config.toml
d_model = 832
vocab_size = 32768
optimizer = "muon_variant"
final_lr_fraction = 0.05
steps = 5322
Each number is 500 + 50 x the weight over the matrix's rms, rounded and kept within 0 to 999. Layers, rows and columns count from 0. Numbers have three digits each.

# layer 5 MLP up, 1664x832, rms 0.0939, rows 1528-1663, columns 640-703
466480428449452497478521553480503519540574493597533478521470517529514443641449545453491572434472506400582525533506543514454488519530505495511512451447511356497469483572456496493500625522521442
512486623519538513657426495432485593454510490469548473512511494477533575584478552488552441400470495525543551545456503513434464544491491536545536659535431477474444361537547504478406440540483532
470530519542467526615521498481487530514530537542478487405495504490524533511461458563468509487507523452546489448541516478541531553498505510576446526571535551561440412451493507443394512457517449
469504484410574495418400536456468499532630560469504515402484490519414527590451429599442441472630527516499498499494518467466463490512470503568541500497481524456611450528557480450410494507484490
465562453556479476608452436569545456511507527514576563450447522501549505491418447554441624533540489560589547555492551503452486554423445464566535531499529486541461411510492484489576451496434580
486436484463494565494598505554546509500538703505571485495469585575520523473472543461417411496503566376619405484562432521563459512488477486495548543475443540487565492474510454432545515516634551
528516538446540525556565500450528530529495471554474541487425519493527485495528468462517526529461526447530442552544410442386634547461469489567527481425531554501389531473574547469558434555543633
458513386557515500541480502560564431450552557423520497572423555556485565476541577462440522553418505470501472574511461548480545511476444573450496523545551429602500544491533501492459489439559511
531551551465453553532518522508551428459453429563660491534508607449575589469528585546572418573520504571557426447461526373501540452495551522493588558607520566520455480592546464489444508394545415
454443566544392525529540579497515514494552594535489547522473429410553450495522585503540560582451511490490500443475389511398442495525513465583499595513569491465493533457555498487495519614516440
560507460510617540486499491463464505473502415520461533391553520594499566511536487439577577610502438533545420396587619504464518477494478484438467481443576497487503485498532484522525519518543556
442493507458583454551538541452528480487417570437528494502508436518536437492562592442440526517541534511519532463499443547590541496440520462636520520474484496511471581383469520478483446498532482
453519464481530582443457500561519443473556474422500419482458369523427528501497491618463532547438395532459496489563534531560530484447517496611651540561492515445541546456521548436510475532576527
487466481395493523461504567496509602421469544500533488569466517556454508481556531554556493497551486500503427558540368536526527437528513564494470449471465476456462569455529477586466457448532587
454552570538452579532483505495458567474614390528496528383436543563596412471488569509479415471453564527526482541507528474537498473409420400465605618490544542557564553533500421505551512493526509
453461598569629537454552507585488475426456515514547501530505517547467410479444440483502456567472520615613458425448454554484493537471462509491467433489524533444474487550474456529497492511492499
507551517452470509464566592477524474561522488552494486464439489561407503552507477450529512483361542589491527540543502438479531484511410533537519528583490481445497498537474568504560389534559472
532505549502564591397482471401442465495427536463558489542524421491565479457613459451458477431580482535512532465419394556439555520555595484438485507505474552454518448498475497471439515537474556
557478406484512442492508514570509486528425558505544400493494475465484402561452531426518523560507505541469459509428590498510452494452410476519526499510467493478467409512506494496535512458411551
457419613547423544546377554575546510569469503462498492533530535563540449433522428395526452530536496517482554464525472466552540519549429552409567397476569555545474401495526484462531572476478424
463540420583493530518494529463541473473473457542529522484668529502629568506431484470427552478487490496631501445504494501539506520486483506493449624519562565519453508571498457490576528536489471
514548490536511436475399512552469556518483586449526495511513506550457456579575475443461493473497520382457482555521477517518545559534388488489458494450426618414586441461498436481542608596513432
543519460481515466537492503503435508528529507638478454414506503483556436449530482497614556590507559485448524499607467474512485490480514520466553545414425510500484463503535487491503456549448484
531617543523425481584536546484463557485482524580580501576510435473609602487453441550542428376404416466505453422522583602490481468459527415433613405514553437508420551449467503504397476425463578
466503521563483494492500569400574560490538513480535492558471497496537524552443563449394570443450536504496442558466405573609547501427472511480422390465368458491466493414435562448387533496506535
443431507491521461508491476578544511508491438451522502452509540448483532588505523491539456521499553475515561502493404542544472416563461529453428525515480495492487464468455452514513441421430523
574486610593566449493456407513517483511573515536406431491501555603555494510587596569505567516451465502533490520462426505454442326514460527508513547419490524466490460458440487486528512530434643
394465441496508500495599406542463514487522454510427502436506504462564487528569436549512470461460545561529504522472567512501473453545524518459530470526484538515525572458493510513520532492457571
435446485533572430590515394470500468463502453539498523443444561423601391558493528487479480604449396449513501514553479590558492431412577552491461510477430550579508406501538448498607465471491450
584513550502427559442559479483497503486523563455469593603565482512477511514470490493464574481557538444549445482477565528536486546516587531412483531469485499416535546479531450525536517478544480
484550454492525544584551521505524520460536538484521494497477535462563415531496488514550509583483396647487483555468544522606552502546601461456596539529517516501485536546546411437532458601454489
509470470605471516514521501508547455503551533591411519547453525533444516378521430518535507494488486464483484476529497559505571474513428506493463531493419446567541485477502507501512587539506583
567484579464549468523422501427521489477444507535403478457467519466473499528480380483537493382496405500455563519487602510579436544581484624490583477489411360590527539504546411439538528456510589
505449433466565492592506532540530542428523480427447484517432519569614519525562492582506500573460501454518473492553405507442578441569540464467484374491465596589463485499550411552467541582489517
535457579433367422374547548512528454476505501496544513514602465423464481478466525483442598520450403497385458529442569557490499513475511541581490516576531476467358451406551432632498511437452576
451529487550510514506459509578529494503470532441430499486487439406503462438424509455498484518582533531451515414370434492466539429438419493483477548465449513553466466406592539389502449568405470
521508475497473528397530485507469472475425504474497534419376544553622425568528561587447529351526397520455541486557402501416459517545410539455463551543476485390553605418545551469522469406525532
608374497523545522509522547437592453506509509483458486456466503515455531693450432531448405562487521485529617513466493522530526512579482503554438495529491379542454516448444439529475552522473580
451472523438547460497534474434614585529528498499526551460504490486484513572460378530468498391440517486489502535473489440377523602489576515389409459557471537516560486498474471544622506517480392
480546442493532534476564516547527485530555503520472417548449540441568558478364595526444509518513554454555608528447448432567596492447456572521537494513523480526493514465516518495623423597570538
522440465501494544573494349561513373429550538538526418474449459489589485548516459447490508557497403493449518559472402526476524415554547576586565607455390440576448547502497456378433533488473497
499473435474506567467531440547473469459546489527533490433607470469525473448516477536482521407412516546569517437623502441517539529541525533527541497452501489560487527499507535478486468591549512
502482511365449503494546469550453536530499430488513536568512517497504513516450576453441590564474545458538482558531517572484510490473511566521546463554498519467490485523534521486574414486506480
542501467446634487505526465498475534475510443438467545393493506397527477508384558454494510601522452407461545438502456531371532550455534548500623471442485471480462516499569507587440561521506529
606438470444477567458548515412547560499489464505559608526463501476491472474526513482488542454493491464481467515471475590482621465499454475531525501478515472509444579527535453461536559548441538
533470448521511504548540598485514541567487507500454535543510397478472501499580521433483419553434489547536509509530488549569567434436512535445500465444519507501515475467465472471524581493534536
406642448436498520589445543431433465498505497421419424465510472446442488474449531528494459476560521516466383493533490518532504497498501469440543554473476467528573524585514550533489522528556556
504502441491458498511556543326517485471506420565434469542531440306512489422508577459440540568506449452488471578394521540519377474471455511473465533521407508521563489498565421480571517491487467
585373523496463565462604515490500447487420449517546502558497504460409513482484446473432354530460514497573508512504611476480495507576504561396446467599478450578435511438518520449518518430542510
426486450525525524510474350534459545505417568573495470441432533473439564506601536534518559526563508442510481512523419458543514510511514531516486528455488494444572524530510507514460465573459471
527532566551534475548419602496530562465504533612479578489422585506531569581492522564448449518553436521514467427444572540535494450472474550463500548590471497470516477566481453413477554479601453
503564504559449485475505531542529492535512461548450475587475533452546483485543511529499563504518530548592471504519540534458526532447523548390519530545507546529527523543431490520500505501501466
437457596562548408499571464442502459508430473518567504505587541563430531500506581516446586494478554494473473444440533488546519413433518535395514483489431576465576457507480504508423472399495600
468566450497461523549562495464383517495437527456456445474535482371567563450547470519457551575531536465406391470469545533515464473431477500465550501429466527540527568603478451468546448464513474
439464480555506613555516517476458497468445469469466458400501492555471591553417422459496534564525498557496551449510537435483550494484468597506460565528525454462472506539504508403576525534542523
367565525495508550569431593540510440444407611497511475402449539505524506451561522473570500461482483471555555474447505528600417522439445490530523543526550498482535468542494434497560471547431522
389496428547485579510479583506524481559495495469577544523576493532497464512464513490498548495474595523586503515433560444533498509449463484551464500546505427443507378509613480519522453583460434
459506533464482541513493423475556557462463481556454516483681455503466529455489521457442466432572393475517546477453576451500457487395447444485502563522498547527497500578480601462421492411559476
501493528555610514504635479469503479483479564563505436574454480507414550534543444541514498447515600508607472506581518439449469517484427465540443538509471532428445575463489544473571500525459509
541480530563519486454461491402444538587467544507540494491497476532525562540554515519545450558520434458579472636480512510554520488505486498479564474491415502575473480468473484553509572481480482
464439427448512526522483538538476487595462457440597576554469490541553599505489456536538518523499555416475527513543427517579513530507490522490506451651491534558483537495512486503451473485574509
493557524506469428374497519493453522455540472512511473515503405524577500523600524475568465578535456635471505491504537483486503491477580535463493531512481497518483534530446488505452404504445497
467485452557528512486485485531494487441479445506537483494448578513503462454467505485470500455487557566470507566475550544556426537468483510497531550445535526471479563494466555507435456494454472
508494529444571586557479480441468577462504556594511540575428525511542550456447470489452634450457500622505475489528527424435473497499559621386527449470470507501478561522563499486549382414507425
404510450515546424434514530548575408475516514542499484455476483525480542475491522515513578493548504444461482502548456560414548461518485543421520489414544557444500394476564440545528550466547492
457503458572490570456447508549487517486527514482560500563502511587535426494533493474560522490534519511429490473545545480406452434546449436428537497450472467550510600550563588526569537544492629
495472531440567441446551512537556569577469496565581446480530556527479499564529487534465565527491579520526544374523436522471478417561572565573551397520517560568511444503508534544480494512465477
509526505499471510531395538524350487500434520529450444405491511564585442557482498453460635487475505555469516458511454455484511494479479422560511420548508475530505566554525574449522418483527575
500549540556412449434561497509509533496501571591544536557475464538521479479514446476581403500532543492549519415478586454515531468507541430385485479502520521519486534537431598539615545477521476
535607509547489494441504526509385489540471478563475555490523480437521491398495510438480506554432488528454462555566569459376558487510429504457627462508450555459501569482537539544574439454600480
428432438453450547551537437511559540594501449477477549585473592507521499420537402457508582496492463474499554483491493414477487423464511499500471611448502498509441526508524534509435367552464556
493454493529496500525500485519470565428558549556419438552438426465481470488482505500426527490565558514506609512481408519543504430498480438502553545503543418531469499452499533547520478460531484
545496473480509551485513514520514481459517518501423574528504463575453578513412458650479475449537514596495526541494451386466536505503502504496447467453518549593526535512556505448485552489493461
615521475492497516481509507534528499477481534377459564561454538578504487496566528489455547502447597493507564511444553489581476545484462457580568512472529546483445481463435541542545504528466602
483527393479467565458557478485456442476505480566457455458508447488476495501490455503426500495537485649479472426566457457475409474504444524434597527556558484526558548534477467484480577471414504
540498490437569530589511436499583424522424465432562461605471549491559499482435484451474560446447480441437559459527392475470574453480505540455533510497484530596577466489571545487594433431504504
530400492481470501476417581540561505481465500494534538494409521522512527556560474568460435528375564561516580497570548482537527428491450531493493555563506472498457500502498450464472511565493538
444409564468522432526628542550501548536474494551484434487503504530464454576480438517491535560629501472445530547442445541543510462504534480496554449427536411529482539584445433524526414425440538
488498515525512449488492455451488580504421481434514500423512503443506442528558471496439517559468475544531572538467373518535464477581490467476497507401524495450475452492541458484465512545444447
435462465368557511569450435468482433577548442522461510433513546389524404550469594540456552544565581527544521417429528514512509518552529486568525561496522427452493492465542522546486406498594457
486469462522442534423492434519496557463529540538391592479469448354507559537468444483483563526560478559459485487580580495516484490458523518599532519486499573487431501508442493478516499516520448
426510501524513443453507498474486473561561462547450451473563426492502491432472361490493452497520523479646495491460527418528468409456529540489497482525529513515414544493528532464546554548489473
512501433515500441498481436535468534545510503558469518528569514466507544442554537590463478494497502551496504517459582480507454532451507499457522419464516499531525515500579553500458503506489451
576563435550441592528444482542521457513462506472587494519498448572489485414454518485474423538497450549485580477470533488444437578563532510497518490495453535460511534519421525504414467477462483
518509546490509525357512476480529514564542532465508423440552464463423531514560476517412485531550413494428483447481496455521485473539446576539499490374517462445516525476453444441482449626574542
499488493439494560460517456486510500479520512533620538524506473584480578442510534461439445469553540487559559485559595421475461412429487556436523402515555520435516540580462570442530542482461463
550421488516483472442461551552483546479449413542491563474531406570532433585482613400572513528485503484494567457540500463523434424559445545530483463439489534498575475509478476510464545506507594
486487576505540476586434492431465403350608496540529550433450487498523517456463568526465422485560514532533526520485500567497509551403468538489537465440467430518455532449498483429404518481484543
540469464451453475524402478512491451489511506480438486484462534459506531585645518524482475438430457474521471474477431578528485613499574518499507442541469489402569524567490392565456464509515531
485568520488492559531473468426561391596533524515574589543514493558451530511519505524515446434563431477597433514487440412501462505468512452443541557453491436551545496528540484420554514468625448
463482480379564517530512443402461425536585400443532452480508570540488472464528416460517514381422474578531643598489533490411453537474520502500462539508472387513542514476521524490393449478464506
472508594426599578470513486500436476455519466506508463484540476439429496470482410528479641479467445541517482454537481543458555507510495468510467390422555486462463572470586499482479365548478499
461481473441497470528489478536460528461497541573465441456447475495570544464379521529577562417528445447524505529534475500482497562444460532520581541443394459563385421547487461515447454469535531
412506481468472527527538555431450517549465450509534503503543531521547403534480464481455580567551452408580434422480530443432460467499544526464506501490537585368505595463605447450492499499396458
486509543496505473535549549500500519559539417469547495531452504484493576496530550567513423563438487430482490480591446518562474571489519532486446530445442590459544479492575478565513570396479397
500463523593400549544490438537416557528518463543533526520451533490469495596468496502536464514559590477505367421443514561542537514433521539468427515601402486437484454563542485514496473404483490
469441484553440511451544580497450492444456538560568499505452440497437482456416502485513470488550507451412501455473506516524491622529518530450519486544538444406505486515546506513519593506531569
483464559503460590387524486482531478422606548469522464476386503559511512402512557505577450438449548479477513505413518471411608479535497436471483470481480537432391457509503522502632404548473531
470552502478508515485499492514468531554475460565484458442547548386500569503466470464436483456463539408519464494538522486591522541574479471583511468469401448479495427470451472491543546490370507
436625437477478544452506478429494571516535558367473529486447504512439491457498576482606442402529526485556478442437583401460440484482484482515516392508469445608595471533487458472500455556407409
557460428429472558497464471481508475535458513492606546529559435535532439503435455458503471521560509579456486512500494426538467524532480483521468498581600450417503420446529522479503513523392410
449455524460554354420462524556508553513497555505448510556568488568483511522513444458546508575559517507435442542463506461496511484502387496473498514520464513445470371492537490507427492514490499
445514424475435466494423559565493516385457527625482518458345612518561473448512553541464605591468461529508470452561520544462470510582558489501534504511541553502492559495467486541491549545362476
462469556499571470516536516510577537446407538513505463545488614548498508444485506540502476495595489434439413449494445425417455459409432489475508457458429498495371536559542492509483448514475449
432467471459487544581507575436541537482617484472546568484485476442497522448497479480498531492571523497463491501579549564513502543570519493507466449417588558402562505415461584489503432380439483
488523529498518495481505455471548545492518480566456402538493503456388458435428551500452576476480520513595481507435468465494528490527497478449476467479521438506523542478449495528549459511374493
434479521443402542464509501524407487491552544497488549487586492463426534519448468544510486481450466509493454480496442514520474510483538477525471412507491578439440527464484437505587606443454526
472533432501529487514511562400599584574540532522563577514478432577394594575564448450466482487604477386491469482529515502449423525496427462459601476490511460472531468560496429486441456496528427
574549507533530494447520583591458390528515459594583419445420465528546493438416463525557503557492643560487492497465583472610514477409530441593577516460466574494514427514537427479553506434560538
562454464470452462473513520482481447467582588455458575486481542449559465484518467552495543462453625485461562488440486494421407489472488499498590472583549533403508559459504613482475528576524530
485452447503468443440537581586568550469507459474492448458539509493496551502399409470435552421514502441480484542511557491532501521586507505502441495453543501458502420502547492482551439520537511
548501503509395565523529482515458435438500540479525507556465468505481475506548547495566440527641535485461543543552451465556474568556476522491555387565485503480569481524516469476517569422524414
527492379594531585487562351514493453413476513496579545460501414476382471512525462492434546543547450535443563584488417557451600431467457412498547521560459483435495489575493485594619429378549529
488543501503495456433521529515445427496548409554420503492530434491414479419459557541588498511507442534404500549546569461463513500516559466490525514447462492430516477443515552502470503528506497
464533457456447515554533516495529442525456604519535538535488486423472546492539448423558563518537488491536454535478475542535392449437534458560497521511538519546456416429519550578410418465461425
520490493474518593414431514376530536524568393451550501448455597508426532518444542527463495509498429513523486563546523517497520563518369451537444395513450569502565554460528443443424530501514422
549416523551459630558509456445441505583572484477472447395515489439481491513541408502451567523442447483521513540465494473386572462544526544536502472455384499578618492484545479488486534447505535
486496508511444509549443552422548488490372490491502544441538512542496525514507520534454459415474579510455480569542615497505484444521461457510470405521503457507488590540493511526528474512541641
473483458518540460502530465603485472533521419460489565530486533520539524461455411440589530584565499543528561516615587450517549493480617502518486552497472475592479478485498524453447482600514450
491428505500529499483453495531566484501549465561470507421556511511502533481529509416576526364530554481478495470533513510576584510493488441541441534547556504489450619658476441511421429440476585
511473522499558455565568504550574548403476548465443409557540464620503461514572496487540496413548454513517538571499487527471562460533437549454472550438483455526580524453506536428539504444548580
495531595540438495451484545539446462478526553527511443431526511492578574536459512503493521443509565462444504501510493449471448501509437523506471517480591479470393461512627517513441528510538504
497535560457469445551548461468554555473476485547456579524524567485484526576473501511420510546377494503569396512550491548469543460553564543518528515475586436481429513547562515517451553495507463
439465465530577565466510563486549428573513515531498475432520432496591581542577472531506482417516594535498445480514571634453436476525496442430412522457540461513450486409492541459436515494464436
449504441430468500488468445492509504507507453564437473491417473538537525431564460519454463462509497519470472425451423448453519534477562468414532467438452537521545500432545526498542523470456598
495495520484511469523450537472537432533537512492498480451513507487509495430363481473525568505453440475599410484501492513393444464527508520531393480402536597529437480543462566577505525487614600
511502587506457576481525492396485496466545464497601555491599482479511527465564491519442473529527478509567470392510532407476508421553499601485473616402511541516500529471533519498554488542507555
514544374553466514480588502544537435494490510500453419479508488464573505536646522507493495593466453408498484541438474513530571514446463472550509562432561471436515513550451505491541409510530496
401496475496517425558466589547450483632484385473442496566546522584455423594470538450540465509411516558478441480588479504533563597558613470557516563435529443459503523557482476511539479585554476
554424515608484474464512558521428492514473553504476506614600612594479470545449525457539558543478474504431649620386536465411469597489484534492444411592561485471453496543529510557544441483488536
518577545515426525524549479442446559521504495510524496466522512487541439418486518530441460468522458439426429532460514474550519480424499564514448454586540404550524543561503442410518439582600521
495566536477539526424530488461516553449400518545516491543527464534475511539440581575567480421444571548520544508446578504568508468510511517482518500556475518568513511518441528507555492551545470
475520442452549604523496539511554534483616492508519560453466497471456471396503479458505591517464520549479494534458501499507424548537521444495525482499535571448417401519430504550565550497426468
573468477585579480501437554530459542444551486504479544463460550487521531424521514479506438457549547476488438476501512487489485512499525525502539536519506457382522419499519487417503539443500510
486478538575494462459468532499529538563581503505472442461441463564554517458463467522641561529391479517489538533515518510592477563511506494506545601483549542466409525477498380444639524477517511
446503451503441493525524534501531495502461420521510486431431551422546535511499569562494538536393546549502531484487592504509457521534492532569408500486487447472451533502463475444496535424469482